python train.py --num_attention_heads=2 --head_dim=64 --norm_eps=1e-05 --positions="rope" --rope_fraction=0.25 --init_std_up=0.042 --optimizer="soap_variant" --beta2=0.98 --lr_head=0.014 --max_grad_norm=1.0 --warmup_steps=200 --final_lr_fraction=0.05
Each number is 500 + 40 x the weight over its row's rms, rounded and kept within 0 to 999. Layers, rows and columns count from 0. Numbers have three digits each. The size before them is the row's rms in percent of the matrix's.

# layer 3 attention value, 128x128, rms 0.411, rows 35-77, columns 0-63
108:525464530453534471568462474471498539509541438515421545521500474490536397504465521412565519453538454482488489480482608486527493479569592462461508470531468482547451541467529469524516525492433535
081:388482572515513496542491537488531456537438487468405539480430482514460563459590525499484482447531476482499490451456512510531577535465509465529553536562477490464499464494479454512541514512468535
086:523574520525494411439469466459499549534513528446508418469527532560540516492425458493475505530498517480437497513411500525524496535513542468487550493508523434518557510528569497411524426502481579
090:521505556536565467480481517534502462412521555507571553503532472516438540547481509489490496412474465545480425561536549510534471419593505588522512446526531477478534476420519460493495482465477557
093:537502557490510492532518470501565499453523492508474506499583558562528509480479540493502447497570471487534499515531623473496570426519488466467463470464452478531493493550518514419570559554514518
097:552511501490411477504491506513528503531491412521449531471497429485482468505510513524541486454559515474551519451490545526520526524523563452544514446463548435566442483541435497519529529458522477
080:493529465496519481566438518553498418507537526494459539500499463459489480477519449500508551485480498441504545548490503452423446476643475536503455543468436517519482519508499505518439438478423498
092:443440511480515471499528483465496591502503468522569559535512443462482481512506479439468484512505497459528470529538536537475489543414416559441439468411498502374571504538522503476574509528486493
088:568493438511470507565570502528513504520500477453548408481532494439430463519505549464466448478518517556483500546462539451496453478488489516454541517508538419502485482529484505456472512524503626
094:468453426567531448476513462556482490437406546388536521497520541518555528488510514519468520513444513560531456528459475471477504503527492482512521546470457452498501396466514460487564461458535468
084:463535489515454505518461453462514497492525531498487461454516476570557389483466493566505561428477471456539471502486541525478499515552445522496466505382409463469510474443530534492558472484510558
093:457547576577455521537516523512591475460513441468404499509562504512512492515504518536542419513495508521579491540502529499469527436512441497461526535496463479572498513531478520521508491400465575
087:474488424502475575490493467482481518538499411536542534506455432543479551515460553540477445530470431533499465493410512504468527481457504475490498539458502457472519478524552454483545525526442458
102:530579556517542460459433463500551554513523600534554480495530496493491536508470474567513462503487497546519497463471576528516530437481527510547489443482514553574516478443514476532461500480495476
102:471524498486484530511438532544497453501506483499531495486558510568560517525487483531473491462438463523504467472477539488463466476576555513551565536453501500550462511514468624579451461550539505
078:531502451472472500456469548504484548492552491514523574458518502480437513546564442534531495595550497453555558483497458473481560440504508483513505570449528497494511444484477498457486428519513495
095:515497513508539551381564529553533420476560476498520500508515492517479495598416480487535452511436497549484532506500474475496502452447517462526492509425536511482472498514555560447579542484432471
093:477418562514442487457407434539451530425526486510440536511517471477520590530518511555478454543514501473448444437490512544526491474488541471521487481449517534514424475421585537469494508560493505
089:527492450466557493457530483467531506527493526564471493520507453510551485466522455570506428455514529490494451470503551564583523483500522616483473406462531500483434475566504517480496503446499463
095:505522469534513527505466470523435501436617483540468541457512501554439472483505453508460513546522504496490482482516536531459551520492499549543463572480467453524567503534558485472458458583498505
094:476553526457532456492517456539455461545408520476530507511460515502514530532482459411391511497576546594465422518452440499498555525434507434474519511452543456512503456491517493437509454421512544
082:515598488448522513569497462554498476514500549456441474416490506482505486441517514430521548472496551483459576567471514501464489490497523520479491489441504462534480488560500546492432510514500495
100:434475471509506486463501497547477491447589403478522415452530523507503504515505502564535491538531545536478549531463502547424470521515496506517471614454482453544467477442574493535451476483538452
085:448511484524578540472530489486522489535562445486489475390544529513443468455469480458521485502515499529428437506530538511444485464488437549505495556493454609549499510446551476555504487484516486
092:508500473570521470498467432528463519544418516533518468578549539525495554494452570531464545479453559481542498522467530499499471512464519510510534481473518572545499511468500605581549474464572498
092:520455467475534531466472520478562525561456516542486596535465575479474535494519526375513508580494476494512544444458508475495483530512536511453588563557522476485472483543529441508471495488458577
103:514509490504498439540563530511537486522521478541453470491490465493516512499525423485494474452485463485512464462476471488546521482545566528560391530538482498547597433568461535604540514413490519
100:528465578421488558578476534513418542481465466481512460452465521496490510547539484506495533490507465448480461464467541428510489429556502519487454504554553493520502501463525521501550517495557442
098:532492476496476499540572473524484518635480508473538524522590511506495489420545495521476453602559512457546478481530502457472544489431527447552469470536475420511495518455451487502590523466514532
105:582545508493500490452482482580562496493437471501475499477595518480478559518479492438478511535466568488503571495528468549539462576485448542514554523438511467403440432449504460505491430489474432
107:454513503505476503487459548524483563488507494487534418474538510470491450419530494534495565571508437426470512548529454509524525406521514496588539576506458461476445455461545541488574475524550461
092:546452452471512510513464508572579515494482521494518532495519511428471522503462513477526531470541426480549507511436496467481548533520527456557509505422461491511497435441525458522475500475452504
103:454525488494417509576548494425493449452499500573480511484496458467540455508480489504506414489537550477475495520553518516527449568487441466443459465429552508563533400526530475457479461485547536
121:543494444501457470563531490444447556474494425526495482439456454549524514434503543418525500480489495537500481503443500545553510493494472482445483524473477587515543429515452504599458528518561477
100:466478516421504457546486555480492529476526539433560458512493555533525543474560468452513543510532518533457464507524481475508456501518483530492463466567473540540482458477467500490531529501444498
111:534495424546525556448497497513531519511496494492521485496545510445556512524520527481534568561546491464436464452489447507523472524425534464465506518495463523458447444560501584478594460512498478
107:510467521477424534482560483625520419441518479575435530531536508564505574484532515462488429493465569516478451536490493565530517523459497469448548546436534484593430507568496460435508476460546526
102:464516511480504480454516539496502550452483502539613506549534486448523513523516538510533626430440474407567455502523517511471484523499525498561538516428425533506471542559516487504498486481508416
096:586553448526581560522470515509484505546478534511532453503501585504500573505450480517537575452499475511431518571573487459488548488443531500430522526456490457474498545486524508529474516503524480
102:465460463467531499495496575549520506523491509485506535489517528505578433505489522499489456500471514421487509538547431594484568558499462471494484530554485455466456539448518481483538514491617522
098:494454492543540466503516464514412473570521457536509546448500494575554475491507520510413522447489508539538505486493548471501505531477561429574507515509469511525500476463477479450494525512595444
112:476587524505550474610463488441441506450477473509555437458433459514410452476525528511511488499449473435528568477486496497498510495544520431432504502517516464560566554550495493519502593551460490
105:523478457500472609503516465507516580546504530542438466545476566559553512474432571561510506508483560474506551508482573516489513498497491567533506545526504438511454466481558549439434560571451420
# layer 3 attention output (transposed), 128x128, rms 0.327, rows 35-77, columns 0-63
097:523519480492506599510444479506434535545475533518483473489490577572464459483522450547510559509415536478489505482491442502473474583519487528513453487461476489533553476529478487493468438492524456
078:439532477525514505455473492491498506500526464462495442478585524477529446538475510493415495469495465526512519549476445510470497443551531475414522470463521557552478517427462415517425453472534527
095:475395454467499550498474454522510501503420543472552481549496586476409432525489469490523574531517488402482513503499497496489487434461484492486499514488521521478453471441400503507474505430569474
086:547509515515472596534515434456548525490512452472507450519444433514466505516549499514445493488467473492475492422428561541506553492502532387496480475492529585566579509540523502510546530580456536
095:545564476486496513532401479487533458521461527469555477475560511535500492514469518459513527594472512519510497516514527525496491527465574447556496452573479536502520475504506459518547469489414478
089:535500487509581485493468444449513500576529444519530462532539510517495481447481462453547534568456544464519440499511535522494434541475487489450447490527487489502550473428572485511476488559525468
081:478515545528411481503495472489411477500516496413541497442516471489501432492490550600439384472457453522484452473443499440512545520442415490483523479504436494539498516525565492436489485449446519
092:478569443469472482507560476445548482576475501596534504557453477499500512535527521506506551464526499553545496459451491472511513491494566570475493550504475451501538458478568510470490560481572509
095:489517587472565529482443460463547457446476544397506551562507479562553517485489612453485449484516469495529562510525460593538472460446556438456547513410452532496545469499503440528480517486496505
099:490417485468431507478498577529522396438498575415537511552564458442441505504524469444479491500492434416488509491430452519473457493525431487487517489416538535525513411484523509491472491524505536
091:488529478501509493452524568518482502503412450466489454451513449531462560446484456489569480473493471522461477500517522534533450518483477508454442480548543486546447561481531497457429491403499507
095:529553499519532437505475502500567441486515479417589456532530485473539477501482444547473510489528525526482460447519544478523464470542532492503515397494567466562437457464509560617452531551527455
098:447531518562499474475515508457535499441576515470502501495497432553472518496492507413440557523487501526473556475524525496520448451490471514472487487480521528427454415446455516491480404510520457
103:440494489523432482500491498465441511489536509464508488540474528542497475448500494493462471502484582446474497440496547529486437554465507386532462581528502455467467543537449567481578475529487521
098:493563512522466470513527492486502555470504452483500448480519425521493527440475518524462462509467509551409533512576461560486518480517405532511486518476503531467541517512504470423506498478488460
082:460493478548523524515514481535510481531522487537472482489504520500536509433462492547464506474474530539486566476448437473527536514510546541560519529591614470464453525538608495451531593526566504
097:502432512501535528463446533523427532489540498501514544527424419517423498461538500498454512521479505465512454460525547511488522490521486591526534460547506572522453426420442566476615502513546540
100:572512508542459495504477526499459506530520513513479487474547491568422482504392434515490499595512516503476558509441467396483540487541516565519610609470509456495549438445545494575472467421489541
091:509510478513546468531469452536538502464543477492444522468393533519448511511510474415522472469525544483544461489471536452487421531520438482436530433539507471516572534513496507502475444473491508
092:453492476479481419543454484543566497560445560493530457521454431538490499491486514535480544560457465494513564488454451440504542458452408493554498444504570494515420524560477561490422479465463540
093:504449440567489503493456543446526466527519412504495564537492446449409497518546487530588541461490421469494546518468530561541448512481489417527483564509501467511513486478528507492476530484502535
082:454492476536548441494490503506486518447507537531528544462555550494498460518503553570520449519506441427523510439510434476569497504467423493568511468493458557529477517512535469529543563471466536
095:547502490499471465559438534550492495484543484495461567454515419570504539524413441482519534462520526576537562451585483502494456497474490539554497515487525529487487484454492543499459493525503527
085:520533457476491471522468565462477509475516523546531598504447498534540424563465468574505552485466456464505540491481456477517593475481567445465468431466559502495465461455515498404456508525492545
097:513512432506493466510485518507514539422509452518486587619512525479448512478453446468533492510551519478466594569448483444437487558511509481522427515500533449486537525536513460507499472548487489
089:436439539507409543458493475558470475476592457476519539510508594474495440498482479510474588483518491474464498576513506512510531496503548496479476443515533497494513491526549467517539486496543440
107:570499598510460432501441541588569506506563432521475495482473432481541439529493610478546496513524513526545446490433509441556501488531448550487512475492540564429468513506528460494531514503538501
096:491431540593589468497522478551527490560456552507427482482502475516528478440492440497540508520539525538484511542483538489494469454536515453500545486455495559445571468498523471510473482479407521
096:434518522457548528506465595469478445503487529493475475483534554412535443491540501419533493518486500535501463500469551508559492582475540522454433520484444489427421475520508534425491441538489521
098:485516433557510461522484549424447464549567525552484434449459529534466415535541565541580499435509501402467503487473460500488523459569545489476497508437488531551521484492458483525432451562461531
105:490460525529511484495544514390594494526525472503480546496470465440409505482418489478544539426550487505508532500536494492473550458481452461481526453489507536528565467449544456518547490501480433
093:461467418512530477566450543508480436443459434552500540514519599526593439470443495501518484507524501479498649510518473501489475542492500510498517486526545533489461508491558473533562546549540503
103:494479559528495487448526562551513461480509585544477504506557537440527477525529461487465517522515475437484515515541493559476531546523571552595511498474493516538444563535468564512518466495534471
112:472459499542500437537497495507458471506529496438519475585515473521476504562488410564502478459496515510516461496568455447526539552516542519516466535512490538458519473434527537463526558471477534
104:488518473501520466442476484596452496465444456556465466536491394473511536493401511514485480521474436571419563467440535424489567555491523464508492472528517518431566522447486487498483495489504480
109:504441512484419508530493482445473455498528491546457471478434509477400515483479526477493458486531545524509576494509488495446537501573564526440536467491583483526482434483484416470480516510450440
104:605455510431455541463526506431543507535488517498467516470564519529498514511517448540511538546463505444518487432528502513534585516575585499520530464479502427471490540491522507473482472497468459
104:531515483475448479552470472469482522534496550531449509502541525495488569462440498481501482573533481521532520565536493484527459530505525554512464483447527480514598461516499497510491488541483567
099:489489495429474524463562414495518435464514509533513549550507459455505413487504512473641481518489488494488553512554495475580518461455430511558540519506525503542484433514519487524476513464513575
106:519459533489506521459469534458498441502550492596478483477512528452497501492487494477494517518528549553589520461494563381527565497491539487462548542473486548565497481531459499490515519485543479
105:483475478507462471433526574506533566478449500519499528491495452496405558416509551492570526470551514474557440489475543524536529507479451551490500507496509512467452518554580498480502526491444478
108:491526489454480508496578472524542510479453526422452491564521529501479506463439483489492502478515474476463440491562471505553508490532537551506511471425512474494492507432562487494497471478541513
105:549514518516480451457551491483433420436415490521518490495538530503553507517526537490523460488437490496492476513461462493557563532504463550487513576463511488500511548499503422548527507475434598
# layer 3 attention query, 128x128, rms 0.388, rows 64-127, columns 0-63
051:517551485499514507502502497542441517466527447491520444476504544477432488563506483499399508489448506529510561500469504574521533509435578491462571509559512540441451468492491436496455463509553473
048:479501462483500508539493503518447549501501500541529609476491515380446432613528523505461525571533461481529545481490503466416514578428526488515491519480472500407531493450441426532478486493490523
058:519532469477481527460518506486517514573522531517540546525484455493478525550483511544433548555527479524477512484502500552437500568508465486518457529571482452455553568540514498568470531505482547
062:475553506542474491421540513393479533537564513522488498447542451536497513503506410537486555596589548535496529501502517579480518523428469514445481498523478474485503543491519527524518543558529491
072:538478426462503459577422522517512531461475440537557534493466513435450458492438518515486570547523506536482550539429498484507469533487466518441530474475544442508573392493437511538516547538532508
105:489486441508445468504387471512478527444534544518502469471449563508551526539548497476574496476514452528565548490435521442501540451478491455450461540527496581512484529453480422521437488460546468
103:552554531516542481480538455516426409500469505499494497501584484427441506593444490592513450556448451484540554496489527483453511509518472608482429511509491553477496423513477552506515486522553481
105:539518542521569583442533412472499478505479537533492506422476471607475494472481454452498475442491504556461522483454488425466516518513503426519537502504467578498484525474534421481452467601503460
041:536545517515486533499487486506461524544601562547523518474505552507495450476516536552494503584454489490616469466523512533477517487539526490448437492578481554476498534507525526406554466510433496
049:425503454461500483530437516465505498528520623495527480470528582500525499447503557508452449493509521525432482509462545474474548554466557524451445533492488501469530452395511494448463497446503542
057:487449492502545603461528496527474542466514512564507555471454530489427487576498482520552529525511529497456494507550478491431532413470584510493475533555485555476437556587547427497507537572487538
065:547508409497568524591451471548556470474553500542521535529483515448494427550494474617465519488513537507470538447493477526453475508520498556560473496525507504514558446510460495529467478515507562
092:458508494540458571456481469503472473511549481528465510473511516527489515602473457486482452499470519514524509482530503521544549428515477473515477542501548502484501600548489466505526505538439506
078:470465436562509509496567473530562519596503480470454510509514450499503450516544413509549510389543482552574556432489486528503496475436510488513492506558466468533455497549492492454504448488486476
105:501455535514495485486486470439503453475452502482524591477447527526561525489490553561528537484525536504502535428550496576454519535550536499577461470522488623442404575472536447533537487489528507
098:420459566497489527468490493560542500487553482546542471558488535494450476544496522514453487433496471520566457523525495476470460513592531472479491513511498433474490487496494467535461517544522443
112:517491530418501492518580574471529552500482433511491490557518548450446497425573519575424462450535498481441515436485492450507486497433466534513486475530423533476508518492498522487511508527458502
110:493516522501546500479465572487478438513509483583514420486557508419512522457517528517469544478400488439493457564504502428483460558479556481571510476534520567521492529529447501570550537435459453
116:519521478459462480551461495494563532513460444418514571503524553515482400526488561497534512468438438503479466541508537504578529565464593484443570444529541553478457594559450476494530456467481511
113:458431519451499532493461457516446513527481496492471468398504484406467491515551514489532465469493482462529471496471489554483449519482545540538533500507593559560487527509553511517504452478498450
110:446476408462507524527531469514484503520439472542570423491498562511545458474491484490502451478436505524511460493535449431516505525554437508479452537524474471492542610493461544572560546491528520
110:487557526473510424439460465487486521473350509454511511462546527535541466504509537524479510521450497492559554461531498568529522476533413438555482519539547481523492527522490466578462508552429533
109:540464449450520510506530471610486517513521525493440538474501459466473452603479473458469510490511491411462504498496446559486599546526525492500501407534575518499508495403444520485471487466449502
120:548504546421449470481505523460551484490518532562493484472468520526546481549521475414537463459498546492473526509531474491489464504475539519529500570473555472538408492452528523437538556485468477
114:524472509488469448504530495429493568529482500467510590471524493407563513497479463479439545525498421527520489599437518487439471523503461561490440500531483572454455511502500496508453446573479432
108:487465474475528525515493497563544414595498540495509518413496557554430526511500459501510524502523527519513506524500493517433532509433523605595476488504466465482460546546532499510475506526535471
111:494573521527519517527541512496478537509462464528487480546446471482456446514485447512514429430519585513537512460476465500468498529558505570491590525553509497481541440508548476498478535466520471
107:473470481581465544531560590539450468573557503485549520500509560527536517528492510549517571582446569499482450461520533471520490491458494445427525496458536548494489512537457476481546521506530584
107:489521467526551515463514503494500569480504518496483460533508597488565406452531488480536498540458485498468547472495482489492528543500523555524535451509486416459548561468546447472527481580476467
107:561504433461577484536518418477486493503480542510501538551481465479478560494544545497509494425480430449564494485484588487543475485432561577596465461482529457420500564480578457510451414480477487
109:463520453473559529493496517494515458556533543480564514464590423483583546522548484479454498434535594466557446473480453517505487456509540575477477499477521503514479429479492488490496426502558500
106:524488449478470503464575527431506441528429530463491509510478600474488544547565551539563449523517495470551424557439425542461468434545523459508507471548403499535516459494518521545496482506488517
106:463439439492491419496522510488532522501529499558557448460480468467505446516515522464464564471532517551485455467524567540532466501468497461441542528502446514480450488479524563536495460494503555
113:446498481509458523524532469468442501486502566483517432520468409463466487456562567487496517561423482566458535500470428474562603488575553495552465561495520524523494443556503442446545503535541486
112:552467546478504501504499491486499515577490495575585480508532487479468569505578519510484514437472410573503547375531504481468485469497487473534524513501538438524517502517495462514505504572539442
110:530485426519540444603507545478477497534504480502475521439519445497512484449487528488468527451463546500487492473526491432526467481434477529567535557512467519495607472474528467469500472540502523
109:606481496525567502498522469533501512470541504529551514434447532533512501498582456530463531495484515428486511510562494452534484441487576502453448537538506561482498439509392480566540567489552500
112:544443533489474511562568514456478489573540523497552513592466470484492432421420508501565508440445520535497525477504574531426467507476531533488489444551470494595465498538456487479461491532488483
107:487521494429492439499520515555530484472506473424517533514419571474485520475533562542391452531551400486497506464511497431535505477508500522447500456500461522559491509511533423486492524491532479
116:438511467582504499467460591408463540536503478435482458448524530484457477551535548482487461485483522541498541459458477444480528523521517546470451482454503510560499543469503510490520572500520560
108:479479480464484492514475488524439530521465466512555445508547475519524534507460575410497493498474497468465481478564508468512439583463488450517507449555501498523529513438571575450525527545514472
103:545515487572430482458507457510548470512492555522568574508551496494460418466490483480487492511485503492535469503485532478514516458449558541532512510516558557481578482469522528537527478475531584
109:502483519546487534501570498482474499471518436516483500439448515543437525474447497386419479506491489494533536567512462535492387518507525419547440532572500509518539515503496516536464498480544423
105:514449518520506522445456526459438543512534496528452511544590543521476538529511490426482514487521535398477496488554485506483551470483516533549473442504557468445449489499510498475468447520550447
110:483543487563517440526481582443506452484549490586415534472528428518474490486539510508538528496469434534450455479512506497467526482547498505488537458514502550522518509488520566544464469485572474
110:448516443544449427569482515463509486455493475522476456466509558504465555531560497484478456482541519525495518507583487465490500508504476529502527436444527492472557511519495555481462403497438444
124:454495474486504551471518518561537418544482425422429471553512509527522432445532491480428620510537437432525531505519458526529492447560504503516486484527554492504432486505493512503522514555499538
103:517492456467500511542479502495516516488458555464489480547459464521497485448536490589562480458473562446460474503513529531487490610595543451493487480457403493483538410492531376470493516399527487
100:522486442474499534493517471498417475512503510546512489582470422547533475510571438516438478464531466432447548525476499470502516541543488515423523475524547494502545539510550483554535529542542499
107:536481481546489547575507486512552513432522507572530468449552509509598495492400474521526429543460646463519486472472436454508533419445557499478465464542468489522422499567554468510518477529457555
116:511507514527400511538494498597488540509501527506446526490528477475505510498508488494574480545424443520526538504512542504520442489519464450427511440558481466469524511513529430533466512517494582
108:476462560510498542480523461506468478496459527532492458455440514494514500522516499481599522481449494507489483528541522545534469464449522471495455384478446483540606486471538483459519479518558437
109:536476474452513505508520537529528490509482554488508432421518475490512505481480498502419387494500495494483545511524486513549459489486461475526490517554472444433531505492419466487441501496422489
110:399529494519578470558487531518449505501512532456524539469530479522464546513471455471555485470475429473545515561503523513543522501487495551504490478488477487512491478504531479571606500529455509
115:507493454505465549499539561549464514446475534507425469484543587462483535425538473495501504516427511553544461468552482516497516599540483534515445434418467459464503464544588487584523543519455509
110:477522450587531536496476461520503508486544547513492518537426526515517486507489449520414460484410511516477447482553547511458520508477487538583516464473475534521489484498499568486491493516492475
109:511490528468485511570449456477550454501528490514499485558496573481559484521523489455482479542504468491485488393459572554540436442525515513523529509514552531414585552558507459456516478469489486
111:526452523473491456476524540495477536461464478533531557540517580510516535471543418483475454466491540500384542484473501523439551533473551480519524439550515516476480489456488490554550500556498490
115:540445504487470482561473500501467486544417520456545504435499441544514455457548474512445534471581559509453518517509562524466491491510480487520497490523501392472483473543497581565535478495513521
104:499503530478540516453513510433589516475523492505473478467493516535525531477451553475520473487462501474456552468488478528501439504475574516487525433538497490456545389563468481595489485499487516
116:527498501462437470501517512502422470413518484564496482425436448486463487493466587530508554501521535531596453465460486517469579527460530518500517444525557477527519526461519376521513524548441468
108:527432453550466536485483482484526500507523431539504456480542476394477476485525513538510486564550491475548485491541442558486470545535498461493539517512487428521497534515435439468505456519504435
109:437445469552477432606491499475527471454436597493501585591506496514463488598459495504474490546506487469471526490494432500503462455477521501530498519562567504477492456564524485560452581457537461
115:583507501536490463449392499566483512525539468555481504469444514514555485498488525565567422520480470482482549543484537503481452505546507551532497538468527533499493527527538443460544530521505511
# layer 3 attention key, 128x128, rms 0.405, rows 64-127, columns 0-63
038:459454531500449484452533505480523480469481489504507488460441460563530503464486547571555480479504514446443430385546462449464486540478434491535411488522492471591550472491510570464518490470469515
042:513469523489481434516504501484595502457546475504514461591490445570575478455520471505557486484512489505447481519562444532452503402539502497472489532456489566536495540495474548561528495490545546
044:479474537461440500488557494519533534465551451511533493488499483504541572513495507511470506540494505544498545524476505472441503482484500534529529550436576490480545504546527514636542551589540524
056:408501477419416495586493480532517480476520489535457573526450449497492526566468499516452533493514458498445496583499544471478519456487539513471462590420577463500474492503511525541516559509538523
068:439543503487398506548484476490538512531547607522412517439501473459479514491512526496554491484460492478459470565537491429512534424511461515486432515452496527508566492570512517519483535463536570
076:525562457485422548587461500570512465473524498513518531558476493504542517510559458545489489558454441489521528505558532413577453456516414465555494482510553531505519510564465561592461556495550508
117:497574553493422465532495496564557492458500492529451470449550441494409509551419493524451474493522413507471464557453511516522514433513442514519512520510457483577590500472543504470520442509533475
104:543495509393483480462501509444512550546580467491489489515545456493490436487526470536587487576492535524532534470504465462488561417528485439472544552487474530472433564570527474532447465463502466
034:449480566577423447493514465560476488459508523526504459494486526550436496479480470467474452475490499485494576540513448488496477466433460492476577538358546527482428454496503384518447494498528479
038:464451490515469460461538466519497451529502409506503477545474503544462471515478419437457529507480468492515476560583483531503468402504493493478543544486504466481501531615576521556455484513518399
042:489487484438471427543515503494456467494490492516491474519527550508504531511501580499483389513453449515429513550491492479477518544474434530466474565513439409529512545450479504511445505516467550
040:521499476486495500540495502489529553477454493493505564495463569503513467391524513524598475488454505551516477527528526474517478508492448447470487445489478538485584524464464510497487516486512516
064:444462587481512458440531519440421511501442472518498479437512475549494570548423524504498515412503538530485469468487499574477516513476544502470503472485488517477413484496539451427538489498492467
103:494566464512500592513456483496455470530549550478516537454489576493490491559509512492519560550439523533540515464511547468518503536559438440512485504564463522557529473458465419508448482495519466
116:539472515498405487520425494548409424492485473501482529563503449528515533504477472511507489517493466458564502554491468460526498514435511592526497564486516494521510548500473546523536508480456473
108:470517505530526498492500547522508474568561510519573478446511546505524501519512609481496495454531542481451548513442518506516517444529529490499445533468442580497456517568458504566463553533520545
117:468510538541484424481498506501541535536493537546445483511552484537533545503526433481517488504450487472430545508498474489493521552461485554492477500526497486492503529510505507497510578487526578
111:526481472517549555483513443529571439483569512527470412479567496512444546575524476498494564471505512485529537527486452469497517444565408547509505506493529539484550490539487485560531518475453579
118:445505479514455521494467542526487540493487551513526537528529504515508480452566539584489497449436566446440536518489529532547493553481549494444519508579571552450512455502551433503481483489448464
123:450443513552498498518450473482525497559450547473494486427481476513506522461562534491543530555470451499471536597537478547528424527464433500544549479478433510570499591440560519418493464521438486
110:538412496564516503529493495490499468403459504507470493469468482460549497554511492546495456497513569466499598450457475418531497482546455517493465534494516512496533499501496527422460450570559498
111:531463472488472449391497517432593530454508486508499489455462505502543468457474484490479445522503521521469486482540561457523520458485440527519477577573476450502503517537551525554476474531484467
112:500444483444497486470490545593571470460503526491444477496509533537484451523554619549523523576495517497510511517496499459474515475461513507431569406508484508512577490444432520564494423507533512
120:561524460484449560522545480390473489466515533555535545481484607534468557479506494483546467529487478419553464496495539488500478473456552453457529638428457471549505474444499467507502529528429457
110:492477485516508478472543475532454510475571441566442459507509473467564542489492451476489498451496403532509532566523428427479491555497477466455401453495492447515545496536509501458522411538517440
112:411452478587484473509473449544524508500462502508526517441523477534479475493543513529466484488494512531436540532482398523411556488452468541438479539487471481472406458541511511517471556477486493
113:494509438518500443501507502399437473495557554502530550461491497520514544524489505558486457471556482484481469512535471487502520498488495544532563512578469455433407460521532532481516500481587576
110:484526431487503622464544544560532530470491458515520509471466518506475521555550469499453571474459507497523543461440468514488517559483580500585525512576532532583451480529525594482429504429498581
109:547567496503524445475524582483473484467534500454500442551485476446538466496522487466496450542512487489487468487512438562521514510389491569458494538489570499562493532549560402499520468441557478
116:536441503521497528500471434480512480545514520452456476575508505520514441500477509421531466424514506538488481540470460473479442500559450500516500512500472531453492486504588450598491483475458522
116:415515419457467517485448500535527463572513491415437556462556578455513552526548524490436471449526460518530483506492541500516523461475511471569451438476499480530499446492517472540484514536495514
120:530530471445563470509491564459473517519468488538553520521483524467509492522438470492515523525495451548566519531514499482490505362487588477486461497547483450470496521477499484478432468495502527
111:434406472515436476507522533475468507479566514435461493488488556472488462491526513480553472481483524428493513471468493480546457490451490494551476487509516458539498471467432548499491443409483539
115:534468513524463528522561525516522488501564566459522467492495451478544551432448495519422455501499474469513531470444572495521504457565515474512505479443580521512448509435523569472514528572563475
113:543520505542512506530547469503519451555516480495552530492600422506474540460525578519516441497599513560477527408508466514486461488492533460516521494600451506569557480501479488581557518483502501
118:551505559533521414515492436507473468560482501508448487493528528468533499524492561543487492492508515531582476492501424383554507558452498515505486485513561582532421534506581523518467465446440499
121:538466487518510516527485516499427472414567468516543493472487599493509454479515519522465507503562488526498543520550589466529448501493446526437531579497510531549440451512457511493472474410506446
114:568518512547561454483501496503602510512601513514456408552526492534502494505475504505459556491516552514483547524463439533468455518461525483498522464463497511547489403511486529429442477565474508
109:534493462408472508463484509492513544479511522500580523507510519491544536465500553537488462452578484555465484533523546530454546483530460592482492433472468493537540500495477489505475587511451497
117:511524483516508583506453502420525506522417503476472486482531509532483521549519531504530550508488502492528590487580501505490490504442535530546437431428553607495494520455527497476460515419547449
116:498418454440539540505511539548558493442496509509507541537487423527432506493436443480517508498562576490448491473515479509536548507518563536497508487532471484568510504503546530520533456477498473
107:474405473530414554460472576464519525511467452470521555483573537522512471496531477542453496497515520573446445531505508490509498494476471477535484496526601431484564498537606607556491545505499492
118:563408574563487507503503473504562547466482477480488569433486498524447481428536503445521457427526538505497556566536442465469553503497498451470391522500553435512474573475486490508537451484512488
114:571461531501492500502474522536507467455579480456488530500481463552501580565540475389500514442590511422503492512511446485501526531483549525542557513450457488469553528454546468601461487490501486
117:472537522501521487511572517470523458542516461515531467494478465594500579408567568479530483483461481491447540439467470501497534489544486540539444484494500423497515509472515499523442456451564454
109:580504476622517482548515516495416501585429469457485475517506500569468509458489486517493448491531541460445487450514540464533534504547491531499523500523468499528510556523487477547551430488470477
124:457471406448521514548586501452522506496471533468473508469504500510424473525406433484460565501431526458532541531485505535529508539519529533569401522555424541496503556516490487458562555471455539
103:515527558491546475506474573474453436459532610508408542460532529441473503452490476531550463420510466571505478520524467509443533514532502501449490519505450555425542495521471576501484509489496498
106:510506520529592495511516603444527447547520484513572493528519508473484538563573469493445528552530476486508481486475479549501546496572461466525488501532524550473456561500474487543526482506492495
113:509494508470490556521447513515480521423474505420530380439498550583577526500454464542452500485482435488502483477549482570487561518522546475464515484528529599525478446594504523494436440469459492
113:485535514533426561450524557551458472459517539462443490465552462514560444523452536537562493478508475543474507507473527475489442539558537508499537497509540446475549487566563485467546502483473553
115:570457498463536485553486473533467521476543479459552458506553517495396530447466516493531457545465547572557480525503527532524521478455496492496521497580478497465533550539554534504573492525486473
113:532499538493459501500553525545508580526478493422510544507530495449542519546506494591568466500500539432463483440479504554504467464491519467521481463415404462444494489565554508498555507455540458
119:469503491619473527518486563490483566435474526590500556543545514450450513452500501458548504490459481546539513481479542455539522442468475477432540448564488602500474521452475457501485485517544550
124:554466440512504465497478565443479461491444537553519454564524473522497526437469455569485498427509483514471568478515453513579516520462472502480482461474497449420548525508554506531471529527525562
118:513508454485536435496523485509510525513469579476533535518510502501563499521571472511498538527459567551474492441552512495568469495545444508463529517481479541475530514505525496495519508515536447
116:476546487505537443513558490557517449443492475507503434487532552439551451510546421510576493454505416479491519546470514480537408555447536484548520514471503483554509580490563492502504576514464434
113:565466490553524560492493477463466462499479542475524508537478532462588496488500550525472457488485524474439547492484437518503549463471444535439496459541517463491525543542577489474585529431457498
113:501473563532531580511541542515481515508440541502433478461520458532492479484523496508498484536579487465563417509468465500528495543445537551489465543451425457486418433554503549498495493480490521
112:525522500493583514469524443450520490484529476475494495490558527563552452496456507455460511444388496491421482507491526500548513468512515480505444445529486478533430468595545522535475500530580468
118:560420596513510516435541511430481489492483556527512524477539463490473521525488573518412510475442461507546514531502462532542505412453490556562546425424503545440573543528474485496525503481448623
114:489450517518556545497456527508441499558513424507545415494508497435466517472421584471528513487515515504479515511523504466537437474468503512425475517572494419498485548516471480435508500574539519
114:485535513557482517458526476514560470486412555500567524538486513484473555536473543500509435570506533548529514598518505528504518465549487420492455550475535520495566424568437544430508536484498406
117:511466534483497512505487480573452484504449482570528521505467482486545488469478501507498494445476463513510446470494447501452465534469465516489548612536525553484446583562439466450468542517533466